python train.py --d_model=576 --norm="layernorm" --norm_eps=1e-05 --attn_scale=0.125 --init_std_qkv=0.0296 --init_std_o=0.00523 --init_std_up=0.0296 --beta2=0.95 --grad_clip=0.5 --schedule="wsd" --decay_shape="linear" --doc_mask=false
Each number is 128 + 32 x the weight over its row's rms, rounded and kept within 0 to 255. Layers, rows and columns count from 0. Numbers have three digits each. The size before them is the row's rms in percent of the matrix's.

# layer 5 MLP down (transposed), 2304x576, rms 0.113, rows 1487-1535, columns 0-143
096:091121160206114170113116074159134162126148129108099120114094104129175137193102139097102141099096102144105062091136131121166080125111136145145096103103110077103182157111132122169090121120072109114163065140138071118120096119079095127110101188119144113197122137176035141154146153114116163082107135087112086095100081129115075127088073130073155153152170198099143149116118175096139127129114099083080127139159133101135066125147115153091148
100:144113123120122099099095060073089104111130069175106098145166129140109170092120125136099058094152150172157128114166126090127104122148085100110127105188152096141146077147115127088146123127175134122222089125122110080113061127142082109101058092129120149124175157178166148084142150177121143081112108093102062126118143145112124108122099083117206114154139110116117164181110136078163164135156118072119134139135107129082164177114172104123094
101:157067139108122142096086155118127133139158187167131176174134215181166110214141164156152120144106132106155119077120126142127161141021135128092145138073135110082141131144129178137152133138157150131122124088122140141146132168134089129109123143158132139116084135205126124094138131116162110112140083067111103154178125130101086162150113124164158164153112100127051186133134136127203047104191123123118100123165136158145162132129105064098160
106:173130128151103156138126100134083104105110135115094133079165158117172129102094117151102115093182140148097194119112119121170128137103141112117151156190106102133126097122173119151183131072176125129115143122162134077147113112111101174082135119132136165150163083178128162164140139154151155145166139121180104157123079115136155112128140086111079137152096137092143103128138149052127086086137147180162192188141156062117079102064154161129121
098:128118144112132147104139118149143213140111138100064158128097162131081104171099143109158144104077110088096147053125098063169115097109103127088112135143085129133178123183151133111137184139155130089125096167158160155151098128069117163121155112161146132112132119144072191128171095144150127115091127079126041126115131139161089102146183153186080148136097146120138116058065093180137151133070142135127119148067176176123146118196129128068119
093:141098131187130117077126069120139150109095164124074098109115132102153108100110108112130071127092108119144105019185087072171120102136131107121111111072094115116132187120108121136132134161102092079145092149143136112151122129133151107092142176117159123140127121159078172064113130078132127110123102059121149145086090084147120123143124111120140127133185184126045102093117113113025122080118156116103122141126124109154104102133112138066075
098:130068130131138149165167103140104199096006141137162117166145170116101136120096146159056073081161113123203137132096115119120161114132154130092153132149138106170165168148089108089142080138157093108134157160140081133109168151146110108064110112172174143079098080117101107137125135149082111072159216111128119139133122139065131107137160178094071119180130060145120099132141149088140110149127100096135106121166104140134156117064136080120138
094:167167138179131168058131135128137105071061104129072185115072119191123076174162075121115064139125112110162085153168145092099079116095126176111120122170109106075115120093135109101080146128129087107124122156131146101108138114193167143104183126123136158160135173136087191093156095127138098111122129099119108136101119121105156082057124160099107097145116117122099169068139099140118166110131169117129141114131145128060165112056145178083144
092:163166092126176085099084132053076142077079106134078124109145136163129098164125101149111081147071104174103208098147185138151157084138162086184129149126132103129113126147142055143104074106150108124122090147124131084148141083158149118138096135147124081102125130207120110117135118159111131092135065146097105088101113122135116156079148084110150088112123138126153137147130117122118115075145096094144097120117109138088045113088109145079076
099:130150116156106097104144098138162189202132136163146095110149135155148100111120121093122162068136100178166108162130142194111168076145068146132110135083113102153147109136085155087145125136163126094116079176094179040121130137135125199149090173154132089127097088104089082074134151183127080176131116108101117164077156038135092104131125149168145122117190119138125123124072130096111139053151162100125090093139151131142128134100084158166114
102:164116120110133109121149131108117128055125156123100132091115152152132133165173139109140064111096105161059121164196141177103131133135139116140180144165068101166080133187117132125092117139111176111189138185089092113138147175106106157123181138091204076174107135150136126147184144094059105102080112103191094093148105080112105101108163089133095131126117125150143136125152105178159130192119056121112108141167126120149159145166137081102065
099:109059053127092052169147180160049117152140142159140090189152127105154050119087142169147152128120083093108137099107111102191103155113151136141093126127138167146155119110195141140058153080144123113181120118092124156154115108101132112099136110094097120140136141176167106107154119122130158136152087151105100118077123088157133084176138128129178110127160175168148163096113168155102114128054103053151176121106133103091142130080121061186152
101:194072070101118128107166145093149086099117130154118066115124115105125147175105142107102121094160079104123154100168156160151112118145127106173096130125148114191076138101136085132085179141125112121096066094120134160127155113144150122096120128179096118150150086180155104130164104116135055122169132123164098136109126124151129082186129166154068154127154129176141103166086092135100141129129164137099120169080112104091146097145104059149116
096:123150108119095104146100092174118172159128137151173144154141139105140198148187103130133067108164081154124174071109190109169161115084093119151150183149114089141075141176199132154118070085151122113159120113102131150120206162120159095159107155123105134166130101157132133110093122092171160173101114074113162122139119135112155144152110137105142143103184147199121145110108132119138094178109132149103110197140114087149144176149148173125157
101:074078139150101105117129103137166137152101154124124144095136156105082092037124180129138105063141151126146093124108096096149097154146140135114070069068100136091133134093134169163125114116156140158092097132182147158134142132126173147121155126118136133115100174134175188129164117124087165145082155060078149100145100128152089136156070146154197129156104139095124135079110116142049146126114172119079120119144126097147086119101174148113130
095:134115127160059129126130184092121135163092130124080183133105118162171169091068142183069102155083154163133102124095148120103124141130103161103100121132107156096177170116121168115134144131168108143134132117119110131158166102089139123090182153155102121157136156121125153115107102081115141084145118130149208163103182146147095147128084136127103128181116068158113133172091064143111120168150185119172229148164106113103111103089132058138118
097:114142122118097166092104185131094166144133095130123170148112159145131110167184110093087151101133078145159091127124144170162238128107105131117080104086101131110136133086159171187162074087177148131099112126070172171124160137134164142142099143119158113101145162131170117091111162069086156190081113079121119191159164103128134116150106120073109129147145091148138156145075105134137101101103187110138144165176133147145160154078116102129090
100:086087148137150100099120113210106090073093155128180104129153150112159089159096081145077108158060080164187085068090115167065117127116147140085084130096093080095117120159143126102145130150100149130135098116177122154142058086090126127085171150147129188121116126142098125149150079137166133093152126057117077161120133151107132110190102159142128132060126140126110126156140170112085124114145077108093087130109096089204174084116075118070124
100:102139133121109146080135155126158145187090067089087126153107111117091193143114159092139136131067146131078135109076073108121140157113130125113125167072166126146144143104171176135164139153125171190125114144146123126130132113113041077132111155120177138105146111135143146129077128140050144193166172105120133139137037160119215123088116105129127149140138189118123130152168106074174162133094127149095155119092151087119146090137059108127141
097:114129126106127133167103134056131109168199087163183131002176110137066111153179085141137117094100121178117136080097118118133151133134100139121129179106194175186164071161158082096128145085164120046135153099168125086117088112146174113123144129153140111121123179157189172107152107125142124158092127152129100138102122111068153161132089123134098125085110098170107099139140138166129142123166140110062120097117099115108116174139059129103172
108:151112144151121129111117048113137145149158122106091148159063084104129155149115081126159083160122164154112168134129103167119139093138172121124189119163152088107119185156116151161173178151184088073136123133117100018119133084151113141152112121127140175109107102089036179114131081097136108182099121121140135094147121052119143154089096140113105137089083114169180201146132110078131183114099109162128060138082130031173162137137174150169132
094:152086150131127129135172205142184112126090141121104178090162141138150134164114142150082099081145096160174152131134161087145122069136183097123124077148093142126063151083144153143124101088135084130079102108162135150154076054131132118099143207158180097115130041099152135153211147115137129139129096141141189134115077087130202136211094137170141061121156100094099162122120134089137107071134118133164091144127119167117131155177083116147083
100:167156123149083120084137118073069062133073151112102148146171177119125128104144087133138082128127156064071145145198068049099174178129180133113176137157105117153100172104159078166106116138198126137143165143138107101132136130167171100114124119102092166120148106167154105101118145134087117113162162116106184108114127110103219132101150138137128161139156198115116133109100158106087062092062142163073108140134161117148140198117167138127139
101:100125170088130098163120140152153150137181174132089067110187140133117089128070166128188135133051123106100137113171129115102137149123152104089122114114176153145131151161094138102057134121091160087157143121106096077202117120152118102169128112127111120121144131130136156125136165139075109148136148117122093126109209113139112091113120105138207045105153117105079163162085069164153103152149142118136107127121134158117147133105154167112148
085:142107059129111140119135163168143136167153101101119158149177122188116133096105110147053080114119113148111119153083150107169098097128126174085134130094044135132123122190197073107180126165119119089122147121092129070137136149137060150118097124186169119105114081123168138112101166103050071135123099128144172126112059119122141113164126150082082099137116171133148103161167163151057147123156130139107122132172153121162118084082113138113141
095:141134080145092113123110158064089114151064165137167110150120119138116135125090141158159141127114172116060111133154113124100107103148125183118128136154090167138195173083139109130137212131104135086065165171129131087159117090162162107056126162113111121120130135101089125125153109063143112158137148076123146110101125134146135129066207143144131143171076084143164155139134155113077096074138126078094092084142055172156143136118049111129087
098:137098154096097128131124123138140122098159120099114115154143116124104116134101211075132095180176149126075141137186106091110163140116054157158134175102079151110091094044123080134132178125150150140190116173156156110117107131099122101115097137146118171139181135167152083170147189118187138155114122185151135152129106114134104139063132120157117093072116080115113127091121162116181160134091150144140093117140121086151122081161156109141121
108:154099095146147143159115166128121127155114086114118173118093119082072056102122111140110090162131169141073173112118120121120130112087134154110157087089076090141132132113087202161128152147155095100208147123123146089113175120165099125077142122167122122142118108174091119039120150092102135132157123057147175139146134129158100111137091150108139139151113202088123113130120146116089142099180097097133098154144096179118106122105134159111140
099:125151149128184182153075121134106168143133032117103085150085133177149113170129159101191122129106086059092185119105179165118073152166149058071073118154089140112106147084099088066111141134161115049152155099129139153105161141116149124184112091109094072108120128158056139088179082132092126075151114104113156137121170106106120144109078166142084109136181109147148147107116105120181141141094101126173119170080152089127102084122116166171080
094:197117157125144128156112165098124096144100160159140172167122120083106148088149093096102112165135110136116147129080125108132113130171134146134164211108091157127103212113077136119147139174042074114128112104098135132192115121089171102125090170170152146150124093103129125115157105145107137118152162138192144057095051160064082115111070104135109137153170087193070116133069087103145112124067054153076094086165158067116072100140148167187160
096:137103089191155135134105068136220156127148090112091112151139130116133088167132149122138133081157118107104177138177122100109075156182076146207129159120105140082116103168118136063188108131140085151167094104118141151104130185144117176199164149165128127097147192128138089120096156079126175144157162119122114096144139122146133116117096072129141138098128171147089146128062163124178158086066190177151096155076074156116146099127063117158140
107:131064137154083133123134117110160122113161121162121091070154103161143113134133151100134105193110114125137132115109119144158114163123134118115157143146117189093144102091083102126123168126131087103087126193157155055107096135186109175085110145089137177060136090159153103104126145104141117122127153119130098160148101145102128110137109166127132116171153070131114142080102117144095149134139184126156182147104101155113160071048179071118080
112:149139136053090116115125086107166122097087095140108180195165154117140106147104107146156079100127133109084116130084119092093096132098109121058132151064123130155159130119126149120121139112115083166129113135134166131123100138124159171096110097140161107186166110154138143172192178128091177121171133048138145175101088135178105135088113060146102119135150153092147193122118148112089106150051185130128137159140156095106143136165141081156131
095:124094061138107122170109153105137193120097163150090141139186115110131137148162153165154140099117106090122105089178153177202092129149080103153137053126086086109097101131077179101108129168093124239075150133137145167141162101163143133115105112174142079082123083136116098151134118111106219129119131158119040080101148143096139080081142149118147126112153130112110120167084125127151129132157169158148139168186157118125102136103100125113151
101:167094089126135121126148131116113118044155131113135110155130170109128173091184094146127174082110082167064128139070187126182128083164133178119203120132137139081151116123157113094121169145109108132101128156051149178156175116141123134188175164118133149143094147096108208161118102100148088116115124103095181142150124141114140110151133141148161165113094105114109196155130164116146168144107168198166075124097131107102148180152102157112127
096:170121127148130182100106075093119089115078131088094138131108165170063151139107133129156086130100146119067081125114137072130146175173146152128144128118099085112141136111124143096146155108179137096148105060141111131116107064067122145121133117164125113102097109098113200106114099082180126142164090144127144109074125112198135107112070097123094113082163167106210120129059105097101132023083143153159105166064127090108105127175101089128194
097:150121136115168079142129101118158108108127190090104130084082106149134157177116084114124126101134083102060126100103108133191146080120156118078143065159144153090117131164109115089119120088109119101109106154050130108127132128118113139137112174144137170119130074159111171105118114138128169104060086130180133192095130139184171136099099159139116108099138137154097104109139075177135139161070096196103098132098097082101174086117145118102110
104:115120099073179116127104118091128141124120142073098123127154145147139164024145129115161072223178147146098152114150101132164102098090143146147141119151111086126162122169080115128177153142131131133163095140118174151092111098107124131103059153176170161136101119141107119056151073095129061142161158200155146104118128102094123139122121088100145123119119118104127090144105111145220115121189104083177152189100108100128108098113099081120110
105:106084111101185131090123157135174128094099147092101107192126166103158077090112116118061147079130207164128197142153097126091077149145214055120208140119180109104105133119120150148094089109120090168102139078126129149128143114217161131104097055094107050183148178127107129123139119105137103139125175097126126124137100159133154149070142128202098148165096118127127043147109094099123133128176158133072072089136141104160171105128099085117118
100:126123180144157129093113152130142089103116060119103134182048113130127102110102133109149095173105087104135147138027130120137099151085094128135150129157143094091179151079123095076121107116124127112173076116078115128125073086125090133132180120198063124074129124166185126137140063107107134085163144143106119134093189163161156116108069164084114156122155104162165156143097077159091121095112123172185157130129132101097129110069195132051059
106:098101111137128115133130105182159158082102114101128098118102054145119146153130102114106203131127181160161095133139100133137146112081159150156164125140150089104158089158115125189136137125155108137093121060090107183157120098122166180172047147094112119116140064133106137160110154101166110191085117124066146219168105121157114148113084092125170125158098153179156103154126162100120164125183092108156073118145114152121113140123121088090158
096:129136137089079122165126178094122137149152128128110131110099135164106171141118156120099106066185121100141141156114132079127121130102126126136125126159168173134087070138086135064125154139140118168100111162171104104140138185150136125197152078116131094118102117128094132121190086149175107138097166130047108114188110107157084188117195142100089071138107138160160115066171081148060151169119099119154152100175165107157117135121147116065114
097:129164135107102118113124095135112132098159129111126103168102129120168141044125098147103075052071124120103182127151147172139088070108078082083175103176139117150140155122163154118134177200092168149143094133178172150159164128126164110126128155138149150048132109052124105130104109099158093105138134153092186183133123142136128084166108143175122151117137138104170137112111132096112116137093114053165163165081146200082132123113107147141197
104:170086115098174141090167075156163045141053105116132068129136102096109135156105071076170128142148177102166111072126093107126111132136110074101092082138139093171112146068139094116086109103132134128173115114149152141102109116135159088137126129109084171185125145101087083127084170104141145134126093170124101058133153063174133160113112133104180136113131144161150121067111158150096138144104100129138143122108153123110098091074060127095126
099:146086135130132089107141174112096165116170101166155169154079122166113123152092098190155059162127125074145129048132115117084064183188133137150148121094112184117164083111056087098088178133131137145175158153119134111178131151091044097129193112146135147134122132189158142123121093185145100086134091169143103164124168200121111137118103122114148129139105098136182172101170113105114142119128158063138077095146148174104087197149147156148126
100:066085147153118096116102116150138148148140163127129143119094136166185191130134129162133132126128155093080155138091097151152126133102164120057154063181164109153142131113146150161131104068153105179154087139159045129138107124131084113058145154200170153158166112156169155069077127113138123058169144077121091181132109167125119126147146137139133158157142123145142117161118138095162139131138111083129146074112135122119087091123198116117154
099:165126107198105163102107129116101146159072074201036123131115127117156112134075134121123115169145141177128124093127199144122138104150053122130105120119149111091109137102185104093104104133189103097144154134108171166163134131143110157124142134124104093135142124127146156136130176134135181058109111061157084093044106061168129141075085153159101125096102138139113144102201074142079098150151148161165165124119117092147108129079152083106096
103:179143094099119198105156144165091093174132142127118089149130108145143119158147151125098119106080108133112162070182183144067148117116122139097124112091136099133098061199050125107097112143119134202122100118112191155132144081131096112164122121136127157106124167120104133171058125187073081123171089083167112164122090140109157153140141174088170098089090100062160127132156163154125099174152150162124147106083156113116143134152106116127079
102:088148126142096161153139097175196121130106138128143108131131106115107119126101104102154146114152135130129056078183156122108140175115201141109137125142147077092069121126144096100194125096128156112133103117132109129133104096136102097113178143166106111137122135090028082044148137165152118087150100119118181106116124094183076150143169151134084148153175156104118072157132166083130092120115100081166134123149120152103114113148106086102105
# layer 5 MLP up, 2304x576, rms 0.112, rows 1488-1535, columns 0-143
097:124165066140140133126088116144160139117082129146116141112120188127156120101116163148092137122126132103211128189160096151122131208171180153112179148158142150103154077143086063056141164156141136125194155154105137086137153123109157163096116125101113133135140163121156081119176108128153157158124124052151154145164157161078180133038124123116087111140120121180175130135117158130117131138150082155129122112112129119151140175118140146095061
099:151109121061139150082089108149149155157082109058115147140159122158186119108175109101147127236103141113110138195168108136153176086122194168143110114130134107081147118051157149061160115127112125116140145142133115088093133113082088148101081145136138079097113177156094134096076131113160109179165098153183143123176102139139146126146126067110120141113111141073135088158127170145110110161155122075184117172153145140193120131095144087136120
101:130130108115095147167119148134189148167102171118110096087129138079146092091129133162121138154129130158131115127123135114093136155054166151130124150128158152103196087125097148073179082123162134166142164128147143096149092123133141120172119177138121121120086129146125149107168108116181146162177146142154094141107117153149120103147128152158129086146152093057135125054142164138135106122091200135147145124123096086084137095091096098096114
094:081097147102172197153101144135155111138141101115115115158076138091096088199120088092148120171157127137083141177138142143102123170148068099116183230092122158138109104136189146126114104161142144129144134135193119102118151146080096153119101129166142139119124046107120180185150101134123149138077174093181078134120143124173111096058164114109134157138143123111107133091090111129101164131108140088134139123124160172046152136182136119102189
103:128160125136152125176096101121182148084104141158137105117045135102103105105159065097090092180133137148146122156162129109125132143100181052049089130118095126156085090123110124091149086113108110069131144093097177103062096152136102118162053109163112104210120160136160146170100115137115089141178138051148072104126130126144173112120106153081116143139169167146099133136127147125079087119112131053064180089120140071159163127140129172135022
098:083109124159106170153164092166104111097134126115146124115145167094099113064151117095169144190127102105184137210142153118152101099086111141078122139067129129101177161196135167121140132063127124102065133155117121093136164118173163096131107204138136168072160106132145092180101089145119090119142137117134088116102150087130160127119160180107132165109139157145060066091091114129134160061113105137151127149120109164132094139104119144149096
097:091127153122111115136083166121119107125151168139104167065114118186120116148187137143101129163175099112136124092192110103122124177113145162091114134126135129108138104142162131167164161091158041116157124135144161123110085088154152179118085096162140137120139145112095076152152085118178150165221090140156102093116174137153132128113087126066139125053121090081132073044138181151142155111100143083075131105125159178154172143089073171107107
089:127126116105103107108106136105146124132114095192135171138122160129100165115099096086157112105145114185088073123089087117115101109168083124139146122131212079065083122124039130139108139136105120144127120115151130088196092137100090157144131139140084162128073145155124112081143145090169086167176146155117134099112125103114082123133092107094072178144085099060029116118056143139108136132118118127160114158109132124108071154073178137125098
097:165113136095124054144137074145114115146211080197163050126175183124161077111133113143132182060091198133103121088111164174138175125107146191173161165117132176142116226152121129119136118089130160092103115098099133111039140166106169167131117119109106070116159169085103136131143116118113161149108172127133082138154120159153097148119088094096147128118085126131194113152137145123152132119167170112121127107076099148145155129179056111138123
103:108125138195049120157140110112159156091118162096103140179134102168160122156107187118135160126097160172058104108116133143119142127124102085135115137140160120167094131089101072166173080073103103131138168140115143081164116095136104139135105136106186070173116106093165094117117139130088170115116112207091138132125135100140141126070157079157087133139122154158117187188136164107143071154088136162105057077095121115088048149118150148147083
101:141115118141149095153173143089187128146154090172174107118138137000121145108097162129101158100118055077104128153196122149127168183116178160159115109107109158101183117130083122164150139144133113147081111086136144111155114152094115105138060107083173145114148154135163094193124155038108106137161142094153120109164128114101125098113153111129127197150144155088110150159115133127139113162111105161097168201155124154152122108125130121076107
093:131158070119120075189209111166124132134138138109146137182161161120135152161145154106141181116140124117098171088166160108132146057187112060163190169131129123083125121177175173204154152147167138100160144098075175097126130139130124105171108120077097184108112118157067139134079092156107065112090098124142216155108110153129113148115161132126090106132154212092095089156098099079115160109115154138146073092149086113142036210167129176112110
095:157229109149094142126214160130085189050142143087139128122116177068112107164114141078133140180124124150130089103125148105124120144142122096095159127106149140116100110065111153111097165132120071128117153125094126116135109162147176145138160201142111109089177092185148091103180175158137122134177121117115140115121124163134122129107190140119127152122136175164139142124168147118100119059167108120126139068181135135095178156109149171006120
101:051077172189174045182163137157126121074168113157119117195160157171130055094123182193081127072151162111136158158108086151184153139149198130130132091148041128085101110153143138179149137123147133167141084144147114134089147116165116122144149143091093156164120130133126144099116131111130104177112153131088085118151083165176119085154126149196113130132118131178113086064116152127122134129117134072091090095090096080139134046120149115128118
102:101125074080145115092101126122129153103126144111118126127167146156072125204113069123133136127137134166129112183133094125100139132155111139103151152218149141116150116105131117078110178136070169123121099091144164150102133156160152139144110170054065130125142076132129139117063116110173049099120133167133076128092106119090168127113096078138109096069062047092109122141045152141090170073141105151132136074090115130155166138110083199096127
100:119145147128165185238198148119110134159149095107187147139160163092165179074068106099166135192203172131134094129172133092172155149122101176087130195146151110141128132148077146131121122145189127155082104119103079189122168150107147177169079151129181084175122138136109092109134143093137160169124097145153130096101145121188191126052125136133083146087083122147110058041135162152119121126157091103131143183099152130103150081123133169104172
098:060080168165169126119097128174134194122140110102185101161137178118156113161185095170119139235139123041156095095124149062089169131065088128147123137154108105148108164110112133142135143104148148150164082154071111123170100118107147153147119150179125140152097172125076087160130136135121081117149220172124114131121123093180123118130064077154112156191095101102136100149134187097120181165118080152117082136072129099127106121163129137117129
106:169169091136064140149122149138119071126107148161061150063064077057150131199139128085154113127155082096151098165174110139129200135207174096182169204118147142143168124140120143174137158138073124073115100099103140117163156137119069178185150059149078137097155173083153125115139116097194061152129152127128124090147114089067135134119117147130132133124104176154106130168162159173094096189092109166178088133090134145102132107118155152103098
098:069135093147131130117105117117189154119189109146152123078117101107146089136153139126118127109101140135171187149091129136106099092134135158114128096166163137130129138125111125119120103081145117102078149176153177109112084138149102102159111129125173118149162130096134135115164138155080091194104080101082127102123109125106114154182103060097101165074070185139114146168138151159141132214097067144115107114140126127190157148042096074131142
116:126128128164139111132191063161108105091162057091143123098144175101091136160148107158155078139058079147111123134131146163147090146154172121129106087137131085138122141148140124121146158125154158104140087111129055139133130126103148141092144169040151146140152155136106148109155161084066093192126118152172109175076109129174078100112081147179129173167112081158131183183150059047072158119115108182155140095140135112115104126204146076121154
091:117086154111139140088177137112160136106134137198191133184126104116112155079047159117144072157143146119128111152129138071141131082102116088116078131115109103079083092143162138137137150108112153177084118146124158096175134131118140113164108110134127130127131110139085102176172179097124142157149098121134206140156100092170194125107112084108151072117117087121124147123148124106113111142135079119131126182110152131110153060145167144127148
109:144145071113137087174196117060046107104091199115156154127107131165106137175164115083108096109130127064124127150207121132144143105075113134113099116123116081106076113135162076167155146195087119185126138121092092141146118113164137074146139119141158109142162121082082140168132155166038110166158168193139113128107103066099134111147135139104146132086148124120163164116112124134114132137131109133086093099091128149127164143150143064146139
100:136094110124093127125105089137114102112145143037113136162118173128087105147135129152140111114120208105165100121119154137122130031184188171111163079109132130128135122131163112121132090135123095037113161180112125162136108162138121115161158103079126079176119119136149131165108104133129127125165109102133170144177148165061131084187060083127065125156130119151163087155100073118133099116132118139165108057142183034163117114151101148148105
134:150212183101177076149135133093120157068154144147147138137065150112138123143140154178121129097139113120115143154137113101095148095095190107127158147148157076092185152076058104166115127134114104184173136146177124170103085108136101140104120113084125128093128156095109075195140134160135133087133160116121119171184236168122144135164112133118156135161176132121082137165136091101111131114109108109173180133115119068083110154103157112160152
111:133156136134184122151064114149084133146109082157131092136086088115142169199090110131132135141125099133105154155135123100135135104162100117127110121146192128127143144088053181130083135112111115105084174127149112128134131104129171135100103155073164174168147131123134187136189149129151094148067148158163167122144140139135135160102133081120098113154067132100065140112035153128131152154048090120061091096114173134131147117126116114134122
097:138134105114123114133108233151128139177065157190104143098137127124137169191108156196133156146124101131082107123089059147174078165137128098103114174164171137071142157206138195111159109099104161108085128146123112139160093127135120183134104107096171156098078088146125100113171119133148106152129103063111153181156163127095217120120173097101114184185096125161143097139097143147048149151198113118121124133138132121173098161123097157129124
095:066132151131107121126083078130125140162183144116153113090114110154110097156116138155124142184144185149122094118144184174128145102143144134091164152107155091103146191135114169118142108082135133132139071144137122146146108146133120095112081114070165198067118057129146125131135116193089121113099172144131155128127161136112046119174085118141095090171083135075104061060148145156168089134140138077142127105200160170087120154120143081120108
096:094082123165147153152203157124128150115133087110119118146131111137098141104118133132084137213126150138162166099187040084202128122075167161141163109105089154176137165125127116156198185163125076129157120149107124164115112150134105147117122094132071215126125120050161065196127164180083181134120117126113104124103112151092109161124144155156089069116083139090204112124165151200134158145070140091075067058070067097124125147106129098114138
093:157146151146153131140082102140068116121166125138122114169151121118129169129129093113118163124113115119102127162104150122179133166141125133088107164132140146162090087130142145106152150083111074152141150119170163092080104207103131165146105129070182128094106147133117188135111203144107131118056164140130126136101183169118131146082124136146179159151153104203080119115171114086138071117103131141137097141115204097133105171153084143170121
099:121142099126086094121071061133150089179071156237144144141129173123153085201143145089088152097110143181092133169112143124102106145084104133149127183091130103153174146172125150136144156110137095098099101144136107111123124173070106113181108114164141151103141136068125071119111118088160078132112132152060071072132137105124101181096117134126147129123127154164180171130121160133142097144050130110166158115148116133065159106145082134109129
102:113120192133113085141133132114119147109075139061097125149087126122145163166198146108110120191219113161137138174133112117086137145068144122151116080087135174104159077150114137115138117105168184085150118194137110126139151099116161122146065141100080133128091066057164140129150147121172133102168213148109113105119128117159090068164160113128097088111158115117057128107121129139136148159120215158138191099166139141147121138115118156133128
105:139138116148145062103153138150160106157120076144077076130099077108156134167129103119190117168112159122128144117180103128109175092119139175037092148069101105138085085130139099185126137138117083177096132180103106140133132185179115113101192108083149143085168120140091119147218098152141197120148130169161087141118091131183127089157098086105161164103177180109136138114147144162165115074136135090122164127112144095191106086116104138180142
106:095116172110158122107111095119074100144201140129154089127138127126111134157129096149137118112145159125127102090097130131075167160090170175113060168195145136107166093119126091152119097145196159046098157133164125085104117139086103081169130121068171157120147134087174135135134125176172077151137169137178161152101151118195164155106194088120136108093125087125131147111170126068125157173127100149137104111118136129169144107095158170121122
097:054142129126168130089167115069166165055129104173120108121148112085165130158081169199153151150158151176140090099209174119127174102093174141134158136142069076085146124162113136113110092111172131133106187149069113138120163132104083150106088095113098084093158047196188119133152127115170127170109131162149097141167091102131144107184096169152103096142113123134146112169164114116121133033138152126061134159137109131117121111136107131166134
097:112113153101137135133104120141116089144131145150122072123121108108146135146139113136134134109140098135138046089107156031098145135125084125133165135073134191168164120140146079115155135161134168184115122057089182134121064165111106086146150128131076108120105093127112165160159176093121154043075139156126119136119119098166128129139107141153104105121178124144163189138182123148113129146130124171139142134170099121142136096078068117118097
097:164128229082165131155137119134125162076129154123089142177146167119155136193114160152127088172068111139102091161105140137065102151162199076114179132161090151126148170139209139105130119106123144104131070101132091106141108163094115155091158145137151155126162141163114122143123103076112103122049085092157122111168140194124133132160111103129158124087094166194089067103204118076120118174174153093146138134148125141087163140152165128086141
107:087133104139110111118146161122139108124164109170107139076138117147141176120148114167115145153083186143166102107147109101081117107114084104115148141135139155121113139157110132192199115102156177027182145102204163129102130131146148136123101069189118085141110119044123107146123127129111134155191149147115144148166152157119152125141135153080179141135076169094161122125129092091161137150136113157093119070102110116189086146081128215115124
097:192107149093170144100135136126101125165159140203117123141104161130126104151168124195124141147071159121176106126164138105109167184114164166130156116078172097149075109121164088163144125162161162085150166064140178125075107182122112193135109175126077047079134075124154151126144080143061132156138136136102134110153166097138121145114219121163114130120116155076167099146162150118196126053168211138135112162063166117119161167183154102142118
095:095117110153148086127204167131116192171103134134122126124132098152094132077110104167107069136086148137113127166099098119115149106120089096101110185087159128131109082085077097207138117127134092129156059092088093201068121132116125132145137134117168140110103133104082087128104075174076195179125139100154091153184118165090083146113125161099150150139127085143084089132047108171072130122147080102123048131136144142153128124058150150152122
101:137118085182089114124145092121124173099148108102081120147089140101112111156127125122097129150123123152159096084151168084157125182144116109159140153141154125156130082050137189094083145127095101102149102091107185142127073117060132131215077120108079131104134120112111089135138132122126123154156145095161093101157139138084167074134086124129199115203115127119144111152127200107106115118164132071107128112132137108146151158128104058066122
095:132154087161131173085121072174131131087132111074099163114139119084177106038125144110143161177088097131110144051134125136118171154135152125153168124104084147087130150131067071132164106092100137136121136109085141163144114092124189138122127138106130173115182123102116102080131162129053134142134149117153150142000107149149184152110114101151145205113137103098117099168091182135134069077164097149056053095125098195103097122139136117100105
094:143127187129118097118077161187095146099156103203179151123132107133156156118123126102156121111080123139105178131163152129086098118158143124181179128127127133125101129078033135136121120130098126147142125178043142092133128129132139148138213128115183108031124132103144095137053115116159136181106123143130163172154166174106118146128145078052173119122071218111102127117143120113116130126078122150099135128149120068133121139124058129124111
098:089116158086162094061144096166124103102090078164146153190151136148123114134136064155157100143069112102134156159143197138112147162122106140103137121141090159094133121144115079096114087122136085128169173125096101136093093146093147192107153123089160107164108115067144105127162076187051105074162136145110071125089144131066155159152174049079106191090134090159114109092106123132090169178179141122118094150084173108130046100082092150089116
098:140125117094111152109083143177107046057206124131098136122157068074093173135131145085112097127063102060213110152142143100140118148133108105131103153144162104125158115049093099128183101097155157088102092144112165155182162116121111158154094134129189113114124177125126155168126110141068095105110182207103109122110207121087122130095095166111104096077156180140151088078138154100137156134181140064123113137131128109144068126161126182161128
104:131135152168092129068129079094121155135078173122154114117144141190067143155098157135101132141135139148133160146096069206125146150150141172150143156129117151138085126125146086112155128099129175084125115124126084154158154037117135155171062111101112143144064139152084183127091179063109097146117137137133134091097111174139122153105094102116136123161125159124149110136115165205177099176075143071157136166128178131079132158094121136140125
097:139118105123114108094127147111146131173176117129052151161198145135148159083106149081112121107143161185122139180159158146145134158098166124141093146147141078096089171120116142098135138151165105134173081133055098120089111135122108094151161116072125094168194143131192107068105122121038130083120129172136118058147105113138127139143103132107096130124118112088100123138153160153170154113142104150168080145119147157145157132118121077139119
094:124148150115129187139196074150107126132159076125116099119107066110142146118163150100114110155147146097113162107165104130067139130178181132125115152094079138122132134147140135145067154138174148140108126127155104117131053104216124128132187151120132146154161114171104101136052098154087189145103131131109161141195142108168100173159158124067101099136136089156089111098072150188044128115170145137125072132109164095142150128148148173138194
097:105107099133169161089129085127161128117082081132158158154167086152084089081135113099140108112166162111158103191108195126097139142184088134155121219123176133125088079177139090078145128097144202131182130106162067195149148044117136116158087134092100102135063086098127114176170145151102079134131088169103147160152188097189172116122182099082116148137045112110147135098107110071141135115099113160122180067083144103088157133080144102118082